config.toml
d_model = 256
head_dim = 128
d_mlp = 1280
norm_place = "pre"
qk_norm = false
attn_scale = 0.0884
tie_embeddings = true
lr = 0.00109
weight_decay = 0.079
lr_head = 0.00719
grad_clip = 2.0
decay_fraction = 0.692
final_lr_fraction = 0.0
seq_len = 256
doc_mask = true
Each number is 128 + 24 x the weight over its row's rms, rounded and kept within 0 to 255. Layers, rows and columns count from 0. Numbers have three digits each. The size before them is the row's rms in percent of the matrix's.

# up: layer 15 MLP up, 1280x256, rms 0.0833, rows 414-440, columns 0-255
# down: layer 15 MLP down (transposed), 1280x256, rms 0.0737, rows 414-440, columns 0-255
up414 100:154106082127149134133159121161104104150129137109094067144149146132097103173091109143129115128114116120186117140150125108088133160129148163125067138143131073108139140127107152119110103099114149093122085179170146123184135126078134108086140136199137112157147114125152146112143159130104086132153143131120196197136126087173143122157097125121107123134114103124129103125131093108110112150114101154143125126132132110125113111122139174106118127114133121117163118133171116142129113148148121110136087147135147134114196150142139153125109144119102156145143132137129130109118110152162090098149141092101071153136104103106120142149128133127138097120129086120115109109103141093133096144112100139111125154148120111112122158125139142115096102166142132134105123157088127162163133173128106
down414 104:122123111154152150113114116110098096125130116137137145122158159140129113103146145164114108134109136153140148147124125102093124066155111084152123155148177149120117100182158135131143096114121132107146130138135114118058125114116150146093138146168118124095092153109129142126105114133124135168120133143159124118096128147119171109123170130123117137087119123143138102093109132076068174099148130108165131113128174141118146164114135082105103143142147124140136100131125112109131124140126127136104167104138109107106114144122146141127125074157134149159130149131133138120123205149055136104135126137147140157069155103156139142112188134141147116143136132140143138163132134136129105138104161152159108147089120160114114076089091122105158183110151123123123135180129127163089092128082111
up415 097:119098154134122091166105157142113135134153121094110158126128107110102102134109096132138126108112085179121126109080097130096134120123158164111144115136180136076136136180095180163133189111131137116133142137150126170136183127156190129135150144152175131102096153109147128104126124088140152198137135157084114128153110145114166120114178126118147144128152144082107116119111086116144118141114117145092074084123089130126082158131109143130077172127128165110156155119119133123123121140148136162156095077108147143127155123116117158107127130108110148099121126127134114189099129138069150113124131125130134086103101139145140140135097124143164141116113084140138158166120142092116112115132138119154147129126124107141114152156136127124113119132161119171122147134103108125132107126143148
down415 091:120159121141124153103139123145193111138100155130143162162108134121136151137144124152136186112176102115109146120121094136137113122115162168107105120120161110153132120086123121144119096099138075173150107106181181067069106109108116127112140129089091162150106121149091121135133102151128155085145119127140108166107149124147114106116119130171155163107087132118093141132114124143170102170124142110148123135154143122138112093095126129144134112178158109167115134178109165104179116176137108154125101152118096126147108130111124123157092102104163115148135102132090131127144137100132121120155119103128127190128106115109112134103108107149123102093157102144116112101120131133140132142128131148106128154156123134159144112149116137141124157127124154055105134088134129146152087102154096
up416 106:098133143137119094137141124122091121121134153064165154146156146139120136141119165152150166138151133169134086135129156116096099124127171159104151125146160117119110126140071147133115160136154151126136146143152101130142120128118116163140135183114108101097102118142117140175082117130125122142130156151171132086129152132124145126157160132145131136109169133094100168132158127142124093106102138120125169129102128135099106118088155146183186105156116132163182107147114126140156135167111147122116132168166104120128136121089125095113111140099117160081106125157095097130129190136128159153157128132109119106158117099089120096127114109114108131087109121104115116160136114131099171131151183099134157124125150094171119107110119138148080138100109121096129087145122147164111129144077109
down416 107:152090141090116093152117165157107146081118129118120139147125144154146132146117108106168105109149149094176154102129160116151134144096143129138141151123129171095099125118132144115179108110152148117179119074077130085118108128151119135149086139123139101126103183124111130147136139134161140162127164116083113141121136113161119126088100123137107127095108115142132150105142134155138147119159142145077137153132186159156139170116143111115081145121111149094119172152150106176115126099101118168110127124105115125145126133169127125120119133103122165091137101128136081129137117176107097096100097112133118113133142111125126126084128163130132134134084123122124129121140177064142107084121103138108092133128161126117100110185133103125111120120132170139071170127117127146106144168161133
up417 108:115115092123124101139118152077139135130125150086151128103125138126092155156125106127135126138111120135121157147127127152101103117131130173127148128160122116079125171148138179098152130082123081166135097102129143162128146098133158095138103091157142096104123157133114122187121112118084119128121133119129126110172137116140130155128115126143122142154177122123121165086164119125092096132114123158163103115147127135141061115141125127106166105116114136144111126131127124119113135109146096100133095109148102133165096123140162105082152097103114132106117119164118182177194109114145128140131157167157113142118135103115112139110078125212110132081101115161103148105087164164130151142166111137151116129138153141101176142137162133145119128151143100128163103093115131102131093112117130
down417 107:100154135128128133129155115132136150144098156144138151115125161102138105107152123075157121147115154161130169078132122102185112101119095151129106124140140134117121096137151181150129189165099146153139158152144130098080125209145146102135113148132143080145120089094169161148169125133157154106145086130114136137148096147086128134128125106142128116094163148110153167123136097136119127128141139089137123117117115128111121115087162092124107146121133157112087144131142168162120108147115130153156103126148175087133123088085123138159170115147146116112108120099142109159128115141123145158134120115099183084135148117143116073141116110082154085137098108147089131106122144144146114099091131110145105126127103131147106130112129087119148146115137070114122125156167118130093134139139116
up418 096:105112118157110129127125133146126172151143155104131135109120154113121150125133098139112123085118115142102152127138099143080163103070130123110118104103111093121123089099121174143137112111119136104170083130113132106148186105140176136100120129111127137139126122133142139142181133113103131129137167095110135162129090141106099116119063128149103116131169115168082125125068117112110119137122105125133125113140123123100128151118140122130137157189185123130128133112104184117102135167144187124122150105107136107126120149112135125129168139152160112175114095168108134147110122149140191160126128087136117106157142140184128137139097107146157133131109144114163128111120122096136110131129162125135083133156163089161163166124156111091112134152132088102134201121126154109103147123107148
down418 091:111153071115122098119126135133116137089127141137126056117118108147122130140112171132098140115119170133160133146127126106088103131128163178191092126120122156142090128151109095136119091110090109138140115151175139161130126147135120078119083116103131140109097093118136105123129150111122132129139103138156095175157102060115131174147151141108132134147145111125124109144120125160064054144177148160151124137127142118160132121131109133165158141129116151140150089110132130138155159166133115114109117142111148183143146117146106129120112149122130145115157143090120141116124165128137101143086188153153133106138129165141157129119145123125130129122089121142111123125094101125099114126100100105126107090110144132143097137181095130109149114152125089143171137144126072141132134188114140
up419 107:084097092134125106153150134120164138130105135113132098147150114076075087100124133116157181128130142141172096095083076088167089115101112150101155122111126115137140171146144154115057121134105140115129145121178135134141146115144153146141158126131128141152103121116125123111137157102123136158119123200148160132110114090120136161084119127110115102137154141126156155146178118117183153112109106111111126098137084122144097122095119182125108140131163140092113117123094159088138127107151121140145123156130122118095114147109154096131148157156104128118076148123154118114107136131118139144146121128132137134138158145106079151141084149109131172166136123118149121167135116082125099154109115155094125124137146104137088150138140150121134111100134115156189115146119163109103140095150151
down419 100:130160077112145175148157154133118172099141182123141065144098156132135091113126118116159140151118148136144104121158065103134154098091130159101096154149141132110130163147120135141091135140138165126156106093116159145158136186163124135150106149133114149134138079158113114110135130146150107092122160140132108135146154136121109102111130101108117183147133139096125135122129144177120110118139110113121163155126124105154156141128096143067113094120097097181126133098143155129125137152099172093148128137144176134145147161107152107135140111119079150099091085115145148124135074123126117100142120101091182130127104102157105146158115143171138135151120150127125119145113140123116095115079132133102100111142119100088126096164121129162111121108140121085139116127131135157126131086098108
up420 099:133121097152160112143102128130115145121120106114179129111123097111093156124146116116085152120133160131099103135111152123112190116094164091079130134139123121119124129115110146166155136141117149086127126102158090115150146120104126165115150101103122133114050124170114102128111163145117135181144117159139134119145152140157122151125098124096118099188107155108138124128132127105106123093113064127119126135140164108154117179141111135092162139128139129155106103137120118132123132082120127133115111115127099081159134129186191153143107152117142104119121156131154123107171189141127122136139121120081093145102112107109139119115136128119148175157112136179103133129148187113160142127135153128156163134093142138135127119125154136062129105131114096151111154155147139136138108124076165
down420 098:133155094100108163093123149145108126171104140130118100130147161128168116120144145118133114142164095131153125107146162151126141159143135127147127145156141128149162178156113103122131088166129129121133125103156135104069148165107084096128120145140117166155169140118145157171100100125123082123118104158100080127134141134127096104127103106181151129126111116145158123124124148159102169131134155118134156106134123122139136109128111124120115191141157115158131117099145108117117093114126130127138135130139127154107081136098112115164140143150126146079140133159089120121065067153102197116140126129142152152107117146137110109128127109111112161167114150139080111163149116150120110110138130108142077117124174127080118165114159120106126096161074100116127141085132127141138095113184106
up421 095:101092157127095119109119114125111131159118154091165125155163123165134140126136121106138131107111160121114128127109141096111110130137132114115107114099082069099120157140117170133091107112144114101151131130128141093115141145136125146121183173114165114144149125137106154151170100136141151154108152154158112118149119138156118125161128122098109093122145162080109180171152151129146101153163126151088127157095145131140151134120122091136109121155153117154112159094142135128145122082149161113130120173132124126180162086122103086126174162160169148154095107153122155147137165110127116124131090149147094135109093090117134144147125122128155095153162085183167105100120130109118116117069123120115100103130137164122123180097102158133111086110126105141159127165124133167114135136117103
down421 097:104112176133137174146145085120138066139133142118170135118127135157148128115085157086151112165110114150109160145119142130103135154130150145146140144113097164127105110104103134119110136136170130118181158136111114087124129124152143130140130182086167123118145116165153153105135121136115155113171108122161122106112119149116145083161158155142136121084110075120127163114140130086148119121106131092148107135114141136122163133155109110087148115151100118132138133088103142105180118139120137094105154126086143084095086122163068127146124124158145124127160121109096139144209097140138113101124111113102111176179136144165165111127149131100185117185129141107107102085110104143104130108108138124121132119128107126133147141092125093124123141133153138151103121126143096099112113130112132
up422 099:129102130155103053136136127124076140124124111089144151078135115137134147109197144136134153167078122136117085145132064133123086131174144176170132119125152110181117148130068162126159104101123114132084098133111127136148158141147138116108123110081149105115147111112108151138118118106116140163115168126116147138128118128107137126170137091098127108165109125112122171146094141170116116136117147166125115162121153146129117116129138133142110119115106112144153093146113105152098143125146104114158113170110156175120179122130141142134179141124111135129140127119137092125154115121149162155105118131138135118140155101139122112130089135122193088095127142149092133165115181084146125151096109150111133128147094102123114163126136129090122163130139109123132123120098139156111069150123107
down422 111:127133163120154101124141133138114086136145151156092159124134108116099140166146093133120095129113141105134146157132116106122126137078128174152129108127126147148122104077118101144128162110132090121104111160096129146159179105157124136106096159102161145095164209113099128128087081115118101148144131162119179133130136115087127119179131126154143097119129147129136124144137123151120174137160155153112135126172149128128100137129102138126170142124097100132128101085138095106123090130122081149122101100084143124122155147128130110067078149129154119117144137134153131107089129104148112097166153106159150117144122128106142152123124133097159089085096139140150112143196128165123096096135117134111139127148142127125100156118144144159154153153145117099153119133066144151123098148162114
up423 100:123156107136138075100168148137115149115146146103140107165169206136146165106123116141084162123175133156121141131147118095168071109110136118131112114111142101187120193115094117113092109121114081124122125156124155184128120125144144117116133153126155065107110117129123103164127100124094140154144082135096121130113141098107099119165162155119139114108142110127082149158114167154154115063103079097129071133090132117143105128113122110132149108149151118125136161136101127122123141106159143126105156103142122094129098134142127149154156146145123100127116105126119098120163150148166135132093128142112103144120180113122166122116083124118157149135115132131108132177109138112140135128132083124117102116143120076146106150127112133117093117127121107100150130159133157088128103139149125
down423 102:144142080143121160127085077129118154078147120142146121093122149124154105093135127138132117085137092160113090121065140132135130095161115099132123157094141128192107140126165145108116133118133124126122097117109122138191160096099101088107178156123106108157145113121142121131126135173150128118125118112123112154147138157140180116123138178118100140132113094158127115113137144112127107115082122112112110150145109108104117126127150192123148085148116113114100101123078144139166087150167163135123123107112162130125132110078121126139170130110148171108092109116165148098177083140142136173143085117146126155097147115145180143175117132138107148170153131134103156150111130127094145097140131124143125171145136151098165111165120096104128116120151106112138114137107119112132124131114128
up424 106:138148114116103151113145113155115145175120137095102161060117141145134115099104154094120117103093100158134119163139153111099110142104140163132129109151071162135137114133134176137112122172087150118116114154176178103176121092052154148120126159132111113112148152112147157141127135137107117105102157135090114125111156119147064131122101150119125109149139128127155116095133094117150126118152105152162142069125127135134093103113180139131116122092140127135154149167152135126157109025139089155139115151129119145150148132136119124142152116103154123165100103128115152138121128129159117158098162099106117119142155119111118133133152137121131108074139117116082137159113137145149140140106100119128129129136111149109182111103101120108101133118174134113119087127180132120131133141127124
down424 108:134062115146114124157110103127081130139105130122185093115143147145128123168140133153092097125112112158143105118158134113071092162119134106106082111170106164120150121127148106115147117144165125151154139131082121127158150093101153121140091140144136128109127142102120102160131159114131129121144174135087133147105125144155087092134195095159119124141154145136136119119112130075128150162115102086157137103145136120165133099155145131117137144139152143105132134137148123145175120071117109131126129090149131140107176146142141124137136085071119141126079119114147157104142139131171099140150101121123117084157134116105122157132162120144118138094150111144096109132122121160097156137140195099142101133183132126087107139116142112116120126182143083162100144125141120100103115152132113
up425 099:123115173129157098123107115127098114185110119093155122089127132113129152136142126131127184122109142147116091143114141087125116147128109104111125069165129098096145154134135069122117118126090155152136166132135137154176123137157127137122118149148128088100146129146127136111127105145134136117137118114164076148121152138135090130109144174133111123116118154138143091136135129100122111131130097120109142135110135104131134163111121154144124110146136155138138111171115085117153087173114109124102115138157131122138113136133118091098122122128131149127144083151082087096130110150171151117113134165124141121167138123141131070111135117139142048157093156166157091143149178138182111128121107134112119111128088076146129148113159140046123097131111130109125183163181136153102112103134123
down425 094:139071103131137146160090097154068127055183155112126085133119118164156149088104108146139136111107143135161128126111128139174139120158130126118127156109122103143120134166128107141096150087149141140117085124105123110100098124156138170121133161119146115124132117141133142123114137144128157095135158148165154106090168126144198111121113105134107132064139145079113155140151125181092099146112114082154121121095121092104130147143120105138097108101105128113096178124144168127136137101157137125151113110123120105118143136116144126096078108158139167133123168119151146101107138109149136148164138150148120137138107136149132174151112136110094178135160145109148122164139126132130138094163068134167108120143087156145128106122111113109152116148104076155104126124139151109134135135136131
up426 101:137168120129118134132143135110125148158132112123114121132175093170133111127116137155082127122067125095131123112149137105133130055101125114106175144131118152151156155074100111105134122140086105140105123127158123150153131170130144136138160156098130084119137132146097150116153169140140103191124090133132135101111131121098073123104081099120132142150108151123130147140138131127120127159148123121136131143102164121162098093137103164109157131112179167127112151148140135168126114084139168158149116115097127121089111153121112177152116138169118120147126114101157120146149119136169109162205128112126106128115119112094125125109115118092105110148137095120109166148125103110083131187152120140124142110135090145112141111130102101125150163149124118113144147085161126152160079096084133
down426 103:151128149153134139108097174145141106167118160144160103149126169130125097175113102099137121102130103124146091148098132133166136131083124117139078082137100166119084115128151173127123117118128135170150168128178135137117127141183133137114112168109109154111147129103154111109096135134096140119127118149103171147087104121089149135113115135171142128117106095142111122131109118096150154084152163116137126140117096099098124162128160100104170153092150122065134177088138148153160145165133129144122096129141115134086079150138107151120164110169139137128146093144105137133108095084106136108121152134115149071120166124148133106096167117123140148125127161131132134162084095106119107135109163135164131134104140123142109177147070102132127127114143113111109109144113138109123161118134116
up427 106:110099155148134097125092176121180122135121135159144167137069166137108134127139089146116147137126119083158135158107118154144095096062127107087124107120141127101180110112127121106134099174145128093153134128127133132110119157164146159132152123159112152158129139154164154126152121116123128157121110131136120125115167155095149166147146097103137156135107110158114128114128166151144106079137108149131158107128162119151152154091125101133146084103154091110153067111114128143150138096127109128099139136143083115158120164119120158118140113138166107161115141130101082134079132122136135147134131176107068113113115120131146124128116174136091125088094121115122161113082185120139158114139147171123128110099145098152129155150167153131123107097111102081126142132148131093108133102144122
down427 102:121139163072110160117127093091165087120137131104116137155130140150134135114136120108149123126114180125121127105122145116157165113182182132152138107102123127161117114139127151154098172102122135082082118118105101160126109104107108093126104135100094113097150092142137103125141153133138138143145175136138124139105106149163115135167135131117122150090150115126132164091119140108145122134110156121168127130141089130074093111137093119142127132120119128182119159081112134093161134150162147174114094117137158154131153122111135143110163134100185119150128137140154171098102133123096061192094138093174143107103125132117126128109115092127137118110137098151126105092106145159123129120107090190155113146111157125130131119124116125155155100110078161129164137147152160123119142157117123
up428 103:126088104107115115172144135144119103117151106103130124154143131161085143133088107142148130097103117161124138118111138167130108130102142124170147124154167165086130099126123136131097126126135102136106088124136121137145120159163125147143144140128134116150089123126117139141136119124103078192120090158125158167125145101136094144152039162106094097156112145148166102168173117133154134146141132148151125099100104122108124131160180111113141107104105145086140114119144132176120149131166119119141110144124141120116121153162126137106140117142114093166168131123182120121160116191145132114114128094134131149107100120087143113113130166195155103123154117132100141145129125133099113143130168121096083107155118142112126179066101121115073107108112117128106133113147142132132135091091112
down428 103:141116114122132127145100134125110131068126080147137096124171158104167107112085128150132125123124146119109122148132105131110128157179103151113152103168077118138073129137120107098086146141117098081111163088130145126138168120146103126123154135123119148132144148147169135131125140152121129096124144150134088133125127157120108170156179139108117116109168084140119106099132144072135148110136110163127135129145130129113152147135150166111126109138100091147163155156105113106139112152138157126080108084113142128169123115098145101101130122154072137121156182142126146142131119144162071170130120080117096153099136106176112107157170095105103168177132122103092130128123178144131136174108129165130150097119113122156149123123112095134115156154146117117110099137124143112110086158139116
up429 087:139139168108099146110139139097163129115132114109177144120179124142092142130115084118096129147157139142134134107143135101126139131140128121093109137091121113128123185158124118029100137123115101150087128097158082160129123125148125182123126166105121164091072109142106150200137122156123139141122135137130125104123153116123196084148170109124160130127144116114123146125138114142133075115103129133138123151099094146133109139160098135151114093149154137117083155120134145146131141102147137170117102107141140132146136127108162143137129148124091158138087154121103149145172176125158151117124077126123132141121143120097126146091141131159130085143108103168111107100144164125137134094159128133139084153138131095105173129114127126146107139094158102140121147134135145171134091119087120
down429 088:139141133134163104150110117133113157149136167118132114113088132115144086150113141133147147136060096134120134142143141088110119153127097119164146190160161121122117096120110126147155178108126139110161113143116152164121156112116120083119134106126137121158116137154150137180114155097109150125126077124181116093148121137125070135096099112122139150158164094138154166125083149128117117132117105134087147115133168174135143137109182143117155135125096102129150145141133109116140121116137167126084109100113098178125128118173113117115133123112129143128112134096138133096149103149182107104159087114171104145116123133138156097107096103120102137108131158094144138080113104129089088134161117134103144162155115114179119114071112118108164115166145130137137103113120130102151141149183134
up430 098:100096092139112139125150129148105105111112077147138207111085103166096122088083155139135132161080135101157124136130128084133118116134129119140143148106137180129103107153087116137122107118095104152112136161124150144131083130150156142073125162117147078147149108099124147129100140116111127153134142105088147094144181108137134152134106146130122127165121130146134148120151127121146128171144170143082136106088133185078157104141137164114077098133144161110134092116141134120107112135146137111130128150181118119121099083145092147114105164103124171150116123129110106111143129106126147104125180139138136134125110135160157116116108163140134078125132157152111186182148145142113119155175128113094107108147136118099147150137138129115097152127120113119117109161163110123118143108125152
down430 111:133097119151169112129064125113137172166088134141152149118061093144118110069110116105135119119105109138144164103135082125128147144127139110117131143136094112122124142178139144111143129119116111138152101153125118144094093147148102143104148104143172113111166135151084142091093159107154135170106122128068090151117139123139121164110130077118146144123139147116114113139136110082157141102147113111172069127147146133120140128151101122089139132138149120118137154117120117130100125158151148104155147088141103136156130101106091186116146159144112156140079130102135135163109143112160117119148188137116116147143124158123114148126108186145132131145150158106134158165111122136092126131134164085134149111164152115141130152122120120075136115117122051166118119133150135134121152144162129
up431 095:098148142169101140119096132146099121125171113103119149171099128091105123132121095138101199113113149158142091120127098131136179147142164187162149123149102093128154133164108109132135116135108117154127151139147110130114102098106151104109152105133131074121103094136115113130155152132135112106181118123112122112138127118112145105158165153139104087136135124144169121153141099115126124103137167119123108110101153149090139113112102149121130112160130113140150115178116149112110144114166103172103107147117131159125132111095113099103121156101110128136100110145183109145085110138126168107163088110102110138117083094091123152104098172100114129112135152119139179169109121122107084177168125118125079155134108150132136146116093166125112165099160152143135116105158088123149145123146144
down431 094:125136123086126097164143105134138145083133200118121127116168130146143129100136143086106123134124119119134106123145143168126137133126119182122067105152125141139150168128082124134128110124161134132103111133095165139147119112127128105127131154109120133117115127133092118133106138116131134137118129158139138120157138131113074141114146168132163081131088130090156133129106112172129097145093120145163154118117117134145109109115148137127112124117106143133137107112158116115142168121151165122162130073075146171169166110087133152158159117133083121099181137132143104097102099126161094175130118139152137083149155117118120110146155082151161093146113147097111106178129136084142091102128094148115122114123143125147122094109155117109141090131128200098122151117138138099139142209141143
up432 100:116120145156160080111139121114113165123125103154081168152115130121139113097131102119138158162116077137110136119069144144148142145115135144133116122090117124121151168091151093139135150097083101123140139165186135185105119117117145145082121146173154072117142091153165145133166121131126134088147088123144171129135144150115097085143152099127107150132125101094100136109132145060128159105112118118145149114125154119131141137110119145169125115134125128102164110127146161172117145111164130133066127151141104106131101120136115154077130144138146112100107122116137127141097164141139139129152156121129124077117118091108100131100128181177078113174140141173125168110143127138141095144140160152129113133166133119162125131145084154104137136129147115085124103166140145129123108134136137
down432 099:186102131107118150145126165153127115123125123104172112139141122140114160146144109136140105112117110126134116097130134124120114108144106123126133139117144143150110106136151135132157073112159151120097147128190083096158104111139148112145134149123150160123087163121122106155118114127144096112164129133128147115138155150107141129103103086111095112163121126164163115082134134146114139083132113115110128142142090102114118198131143128143104162103122152103124127127126117128134199112063150140163138137099121171119191112126171117118143145154160119130124132148115091149120130092097169148101073130183157160093123139078124117122142087148123136097086146106109115104136160119174103088142111131162127144149143144156088155131132106105181112157094168086110119136111146147127125128104109
up433 097:137133089097131123124132104095112114147125121135096162116133149104119132106120131113098141134118139153086064116118123124179101141145103152116140115139117077188143186126125107113105137137125151120116103125150095130118117079117182103089086124139153118135132117124111113132158095149113155160135121127143156154096183119137102120110108109089119136124131155142091123097111112144138113109141142131107173149162113126098130142174144181104107120108197108114157132128109134169149136109127127120142132159137121118162137120174123160087111137123145095132080163136146172116141131177090154097154172111131115137127161078125156126106117182142131126143140133146147148159163115134135122104126104162050127141141160095127104155120136146085161135096159128136109114081150138132133109132101118
down433 100:113150108149121124144126122146117139136104128132144131131100106101083088139143133126136167130120135139174128143155114145123108153114094125102153087142100110130078154109153105143124141159133122138177131125105124169121130134115110119133133087112129145135136107121065124127123117142116133110176081124144153169092121117160119131138137156171112116112091131119083117171115133104139115161130140121105111163173136149172092111172130101146126121102133062165087149129109142133162113153131120120084142179160134092104128164112115115115145106097148106072152091110122142129126168107127123119053143090098103130143140169175148159137124127155138133148085118139128107122162127132121186148146150170103146141102117129147084151144078144091132116106118087172144116145143163145154121124105124
up434 093:163121134074110146137142093153138098129115095116127142129122169122151110134126093117140142168125140160117144145125150107159174114163117150150145166100158133087109119089096128116101108155165129138146124102106180105154159139107144138141135140129104124117121106130156126129100119086167125117117169080105077100162110114129111106174128144127113133127128150094116106111140117107127077128132142148101147107122149092154119135106129135131100104118108156124127108157120114140148118106148143197106120162128166159115131076128156119150120143132143094120149144122127074126109124161123140142136131132111132143107115153106115095137089166152135142147129123135108127145143169059073046162118147174154127060122129157151140153100138101147116119167131126084166102115138140146119104093111101
down434 097:148149175167135136093190170086148139080117176104125113096112118131116198116101136127156109108138155115095115144124097143153129142107102085099165137081106120124137096115132139123121169126135138095093131137140095144100118140103110097113134102129128156139124123155091136118131163136137120083131133141113163101151085098135133121169157104112140138134103167135108148088120161121128133139118123090151119144142094128127120175113141112131138141079189089140127173138146127124167118138138129135135160085092088123176146121117110107106076105131118171118099122130154164148151130130117095135105149154109140139116139122111132121132149102126099132096114112133183105182115148162168144130125147105114132142118144155155120165119108166107126134098151086154146175157123131091126135110126170
up435 095:143126085094144171123142144136135099173138130118147198098117112131097113111124115147107179125109120108111130126100110125106148160134147115119125123110139099149118131173119124147148112137147159165139153108123086127139138098099164174113134094135117130133117149116133127129137096107079131130145115162148152154161137105135104128155124060155130107137135161127147128129137138123149122110117083134130117132102102135165153136139154123117070097115124135089114119146149107130100102118146083145085144085109138104158136100147161161095114140102098164132107120115136121136080120198124115122139104084132076114106110078099108180113096177133147158108129120152124166168117125112135128128115162116108141133094136166096159145137114148128108113144195115115108150150164169091148108150094099
down435 106:139120140142119139124154127096130141167152091106120130078105096132167142128139127138131144181129091141141134174087117089099131180154136108119121127161144130132152093114148101166191101152085126134103125122112130179170116143102162099158077075120107165154124137097097136138124123130098111140104137140156149136107140175085165129120136149102122101115145111127140097119123102131107065099159115116121154112109116120153142132074149119131120115139137122109163139172120103126133072118143148151112138188123128089122144081114151134117116112156160159134075085104126155122139148120157173125146129154122127120145097156117120124098166116127116136126086153143132123116139114154144121150103127101097141124098146164136176140121117171121131090132114142112156167154119082099127120168111131
up436 102:100126101131087110157180126106126137143158110120175096136116151166132098142137073112102118112121116136134127139153131126115159151133090106134152130074071121109167077169132118139148124089117157089135120095106128126111144133111140162148161101148158133137119113155096155108100151121142130131161189111154086108140122113132154114123144104100132112138117102169136129152110142139178125132098132132110104120110184117141144104160117138132145133153131151133163131153163087113189103068109125112093107092141106164166103125132122159103123136166103133156093118142147117125136136178127145160101139145135146170093144112123142101093082151135145145113131131111104124105150166138161130096132134099088086129143143117107143146140129175052149141122117114122105103161109134122146129109115131
down436 098:122121133123109136117143146096129150085095126142121131112092153142079126086109182132102107129148120092165140152152100083141145102146156112125108142143133085157132118113143172141142126105126127137186127100146084174146132110139101129095145135116064151131109110108129130118131118143125187082168140126123123148147128161113147075116131135129128144155156108107147104096123116127137122108164098109156154174138122130155106155106131112112140172126139119140132142124099117166131096138129101101122109126095088142124117095092114107113188128100139111132176144095135128124133074141150091114095151098159158145145156129105178158101131123109104157101121156146137091107154110155156202147127100132142132142133162129124158085120098141162132163110132093091149105154145141134102152136093138
up437 110:092125121158123085120102135105132101143148135142114089129164140111081139118159127149145122161126106172140155167158164145131139137123092132149138120123148128129153131128104098095148132107120081136108164090100134124192175175154116105144135145125128097114115103136139143152138107105122074139104096127139121133118144117120098117127087120160105087117119121144109108111140145090168095077124102118127143081137161159099106116151154138086140136166101153136151107150114118184109122114154140140113131119134165109156101145119128115109126099179123118133131145158118111089163120165106155129112142117155131103122113181092153097106160155146193085126105091124090125121135121168151098155160117131138149120154141131150109129115140096124119134130094096106132102095163107160130097169186117
down437 114:165136150156120186157165166147136139133161103121106126118117127148133130118135119140128092119145100149136097127130089138137095120167107166095109125140116152090096123104149156127165094115140140138065115154135090109166143109105117146112120146116187109123104136142093144122137172113135142122128101096130124105155185130120179115121151106134129102111082154124131136106142146099112155182140141152110125108143096082157093120116119134174162115122171153097091116082121130117124162105082099094148095124100086108148124111162161103098102131127122134123127076097123144140147112128130107112137145173130106127093125118164133149147120154179147114102071137087133094110145144108102158151169138130119131149152134120099154145137120098121161118134163094143139143130120093123110152157165098
up438 100:108088096091128137210127135138115123137134113090133143099155111123089156130097088137138124125086129155138171150124155132109090138121141156113151143144124072165145130178150171118117099064105166135124140106152123124144129120132086106152112084169122148124134147117151136114156161135125143111162132120102127139112129132141149104170080134098136117154117111128128151110129120135130094088148110167099135138078103109116132120139114161155149111119132123128128089107111117170108112124132148102169061137176140147126142126147103122112133131168140126153109151173129164164142146114137151136140086130128106102150124139122125133148106151142183082124104150152090084169096169167148124142158117127154096152127140097127094120137136122128073089109121115125133101097163115119131119155113164
down438 101:112129170142106135151127120104122142096104168117134098113125100090128104126167153124092112143121142130138149148107156125125149101159086139137150146110080148166133140153150215132147133121095168159112111138106137137135140112125130112149136118146116111159172101119085132124115142152123162090137133130137063100127149137117171112136126098159135091141120130155152115172131163135129109138082107136133126163111114131132168115140164163159192117105104140074087126102171120134156163110142152130134168085103160108138167119158160149121116153084114138112139142099112105111107101105132090131158119100111102115111142127111116182150110125121126094145131165166109154131077113121152116116093124107158132145113084157106125136129102145159137125106151115103099152129138129153117148089078104
up439 104:135110095085114125098123147158106135100097136068101105123199109122142110133091164107115110147089141170153133143125105130137108150116127191149139102124164153119163148125110140145114124109096109120130101133188151181160148139120125162122168132107112128134160145109082133144118138128113144132084128119135108128113148112062089115153107126132130109181152123144132143115128144120094118145124102114126136103147142077122125116144112171134139101125137150149095118098127119140158130119146145161128085138118120128092141177121169172121173111124125136120168131147142148123134137173110162168129128172110162151102118128149160124121137116100156116091087132143104105122129161140098117140134162097063133115116075145125144110147140112138127112138177109108113069159125117100177148127128110
down439 102:156123129138122180142134125102114165133159134147168096155112141137147130153173126117168107153160087146114122102141108098126100134125155137103130174130122110156118102114094113150175132126135102125158092129142103080089098148101113135150122141113103090133083129143113112139144123126154068126144130133129144119120077155132108185146087127082158175075147121143150106141112121081104133150149125148139124113169110114152109142109164096161120144095115199136111112160138127121110059085126126096134135130119144105166123175139108119129139185137088112105140131147096159134142105125132127148104161148106118166109135163133119125127122124156093106131087152143105127130121105110106193143130118107146108159116150138156141172126122121129134136111137091129137111131131114140085116114151184
up440 119:147144104106115131154108149181094158143190142121186110120134140119120151128126108152132107158115125186102111156121131147170155088129106141133148128095146124102122067119106140138103149108120127123136140117160136126122146139127129151144149118127156110117099136139121108128131143109136158097079133135182116116182133117094135117099107115175159154138148145120093093167113115130141119112095148094048160109125162113146150134115137139184139122124123149118113085110157127146125129115182129149103133107125122120136165101132138150112153139171149097130148121114080107144100161170136147157155121161125116173100134141115129154081092166140140107134135103116092133121090157105113083133125140117125100139112181150158103142102148114118131080116158124161149160124133086126147119159143177
down440 120:154110105133118143135113107119132133108149103096153088129135130164134111145118111125112091147130137112116163096115171112138150169111122139141133103134109137122157161159099147168127147110099118104137151121135127141124088106142120141185130138103118133173187141091119141134174140156121148150140153172180119095095112164090121110116128102136135091085098148125119072177130111123139092125113086119080131138125166098151108099120119159144170142137073108149171139114143130142124104133144134137116114117103119124154116118110081134133142151113111124162148101141137161120094135142118085157130167133098104165124122155121131100179096172097145144169132146129118110158116112145156121194077143110107152127143132123125093113100100147131138097143141078134126106170104126094081143089149118